{
  "n_layer": 10,
  "n_kv_head": 7,
  "norm": "rmsnorm",
  "norm_place": "pre",
  "positions": "rope",
  "rope_base": 10000.0,
  "parallel_block": false,
  "optimizer": "adamw",
  "lr_head": 0.00707,
  "warmup_steps": 223,
  "decay_fraction": 1.0,
  "final_lr_fraction": 0.0,
  "doc_mask": true,
  "train_tokens": 376400000,
  "dataset": "wikipedia_en"
}
Each number is 50 + 15 x the weight over its row's rms, rounded and kept within 0 to 99. Layers, rows and columns count from 0. The size before them is the row's rms in percent of the matrix's.

# down: layer 6 MLP down (transposed), 1216x448, rms 0.0291, rows 876-883, columns 56-111
# gate: layer 6 MLP gate, 1216x448, rms 0.0329, rows 877-884, columns 56-111
# up: layer 6 MLP up, 1216x448, rms 0.0313, rows 877-884, columns 56-111
down876 097:43 54 30 67 32 44 48 59 47 72 48 69 56 53 66 63 72 50 46 25 43 30 05 66 65 52 41 48 54 24 55 26 41 69 69 73 31 40 66 34 42 52 46 45 67 43 58 41 39 38 58 42 44 21 83 26
gate877 097:57 55 51 64 67 69 53 42 46 49 47 81 62 21 58 49 47 75 58 71 48 40 58 64 38 36 50 47 47 44 48 30 70 56 49 53 69 41 48 65 46 60 34 99 35 65 65 64 99 43 57 35 41 49 50 74
up877 101:81 21 42 68 70 84 74 54 30 53 61 61 35 32 38 46 61 72 56 47 57 61 48 57 31 34 41 28 33 49 56 36 37 55 56 59 63 49 43 49 77 15 54 31 24 49 56 51 26 47 41 42 48 35 40 61
down877 095:54 73 33 40 55 38 62 63 62 58 72 48 70 56 64 18 49 08 71 58 41 58 29 47 67 63 57 62 64 56 76 64 36 26 44 50 18 61 81 66 39 46 38 54 61 56 52 29 66 66 77 59 51 81 91 42
gate878 103:55 66 39 28 38 35 62 45 33 35 60 73 63 54 59 44 65 52 29 22 48 69 78 37 36 73 37 53 69 55 69 67 17 30 40 42 66 03 69 40 45 60 61 70 40 38 33 69 65 42 71 55 49 50 42 57
up878 102:18 37 37 69 59 49 56 70 21 16 56 57 44 53 45 52 63 35 40 37 33 49 34 44 31 71 27 42 54 58 57 37 28 19 47 60 64 45 51 35 67 37 50 99 48 34 41 52 58 41 51 55 57 64 67 66
down878 102:36 54 22 65 75 13 20 39 60 39 53 48 54 62 68 47 42 41 36 64 48 54 47 69 52 70 00 58 45 31 74 43 51 41 64 46 51 37 59 37 55 51 51 58 56 33 32 85 64 33 40 58 55 55 49 67
gate879 114:43 62 47 76 29 34 54 68 70 58 33 46 46 69 75 38 47 36 19 55 40 58 61 20 27 63 44 65 54 51 69 43 67 55 66 71 38 57 35 46 54 45 39 30 45 46 05 23 67 48 50 64 62 61 39 47
up879 102:60 39 65 42 64 70 76 41 65 63 55 54 54 35 46 68 47 42 46 71 59 29 34 45 55 23 72 33 58 22 35 56 83 46 39 31 30 52 53 22 60 60 73 67 49 60 00 76 41 71 47 61 25 35 49 38
down879 103:72 43 62 68 74 50 66 44 40 43 59 65 70 38 34 63 72 60 53 45 81 56 40 49 74 58 52 45 37 36 57 41 45 76 62 40 46 47 27 44 46 63 34 62 35 39 71 39 68 28 53 32 80 42 86 33
gate880 104:32 75 69 35 45 29 18 40 72 43 56 34 39 46 46 60 53 29 60 37 71 27 51 54 57 39 47 23 64 43 85 62 58 62 50 50 75 72 46 41 60 48 61 65 63 26 68 58 66 56 25 62 47 22 57 57
up880 103:53 49 28 55 61 41 38 79 31 66 40 65 45 47 57 76 50 54 58 18 61 69 19 78 08 53 45 38 49 78 51 62 37 69 52 32 58 67 40 82 54 42 53 41 40 61 24 42 48 38 60 82 39 48 60 64
down880 103:44 49 60 42 57 50 38 52 43 54 40 12 33 55 50 54 63 28 37 50 58 56 64 73 31 41 33 55 48 53 34 43 58 66 39 51 26 98 32 39 44 23 36 71 66 64 81 32 47 38 73 52 27 34 98 16
gate881 098:83 32 43 57 59 38 52 45 43 37 51 49 60 73 62 71 39 44 65 77 84 60 33 64 80 37 41 43 64 46 78 41 64 48 64 30 69 30 56 41 66 28 71 57 58 38 52 17 64 63 56 68 65 54 40 36
up881 099:49 62 34 47 54 51 54 47 53 26 58 72 36 64 43 18 87 49 48 47 47 65 36 59 61 54 65 69 56 63 50 51 13 59 75 28 35 08 61 50 49 68 65 33 72 48 65 54 53 59 47 54 35 48 44 58
down881 099:48 60 29 51 54 56 69 66 39 63 44 35 77 53 45 60 22 58 35 43 74 66 49 61 42 23 40 58 59 81 33 33 52 58 63 39 43 40 60 30 48 34 26 73 74 24 59 52 39 42 63 72 43 39 00 38
gate882 102:61 52 64 17 54 55 13 62 64 54 73 35 34 65 61 50 44 41 27 61 69 55 55 41 25 72 33 50 75 45 45 49 41 78 56 44 43 42 57 55 75 39 23 57 27 52 55 62 92 47 16 36 20 40 30 80
up882 102:60 75 49 40 88 42 65 72 33 59 48 13 54 46 38 48 31 58 60 37 43 53 36 43 48 48 41 41 80 38 38 03 35 34 60 45 51 37 42 71 67 39 40 66 78 43 82 34 29 59 49 41 72 64 41 45
down882 103:60 58 23 75 39 50 69 21 52 76 63 63 94 57 47 44 64 54 57 59 88 52 37 60 75 46 60 50 51 30 49 44 45 40 44 48 49 26 88 57 28 40 48 77 56 36 43 36 54 71 67 80 89 41 61 42
gate883 101:40 51 62 54 38 52 40 41 64 64 82 57 56 36 62 35 68 30 50 46 61 43 39 41 37 45 58 52 46 40 76 36 53 53 47 63 57 73 46 51 35 68 47 33 48 44 36 61 65 55 50 57 69 29 44 39
up883 117:31 65 60 45 40 65 56 43 52 61 46 48 53 17 55 35 55 53 54 28 67 51 22 48 40 49 44 57 50 49 49 47 56 49 27 56 19 61 56 58 28 48 59 35 52 51 65 65 43 60 40 63 57 46 65 19
down883 100:76 39 27 33 66 48 54 53 55 55 32 51 43 57 53 64 41 54 61 60 28 72 49 51 55 48 40 49 55 41 32 63 22 41 48 45 41 32 46 47 69 37 47 56 41 53 58 32 51 39 52 45 33 70 45 39
gate884 104:69 42 54 50 50 37 57 44 74 48 62 34 30 53 55 26 62 59 19 60 61 36 42 76 79 39 55 53 40 37 65 74 52 12 70 71 69 31 65 36 45 41 59 40 52 16 72 73 45 45 39 56 25 61 42 52
up884 101:39 59 83 36 82 55 51 66 33 68 65 51 58 61 45 56 62 72 47 46 54 36 77 26 43 66 32 54 74 33 65 50 33 78 56 29 42 65 63 63 52 49 39 55 50 46 60 33 53 41 49 73 59 52 43 38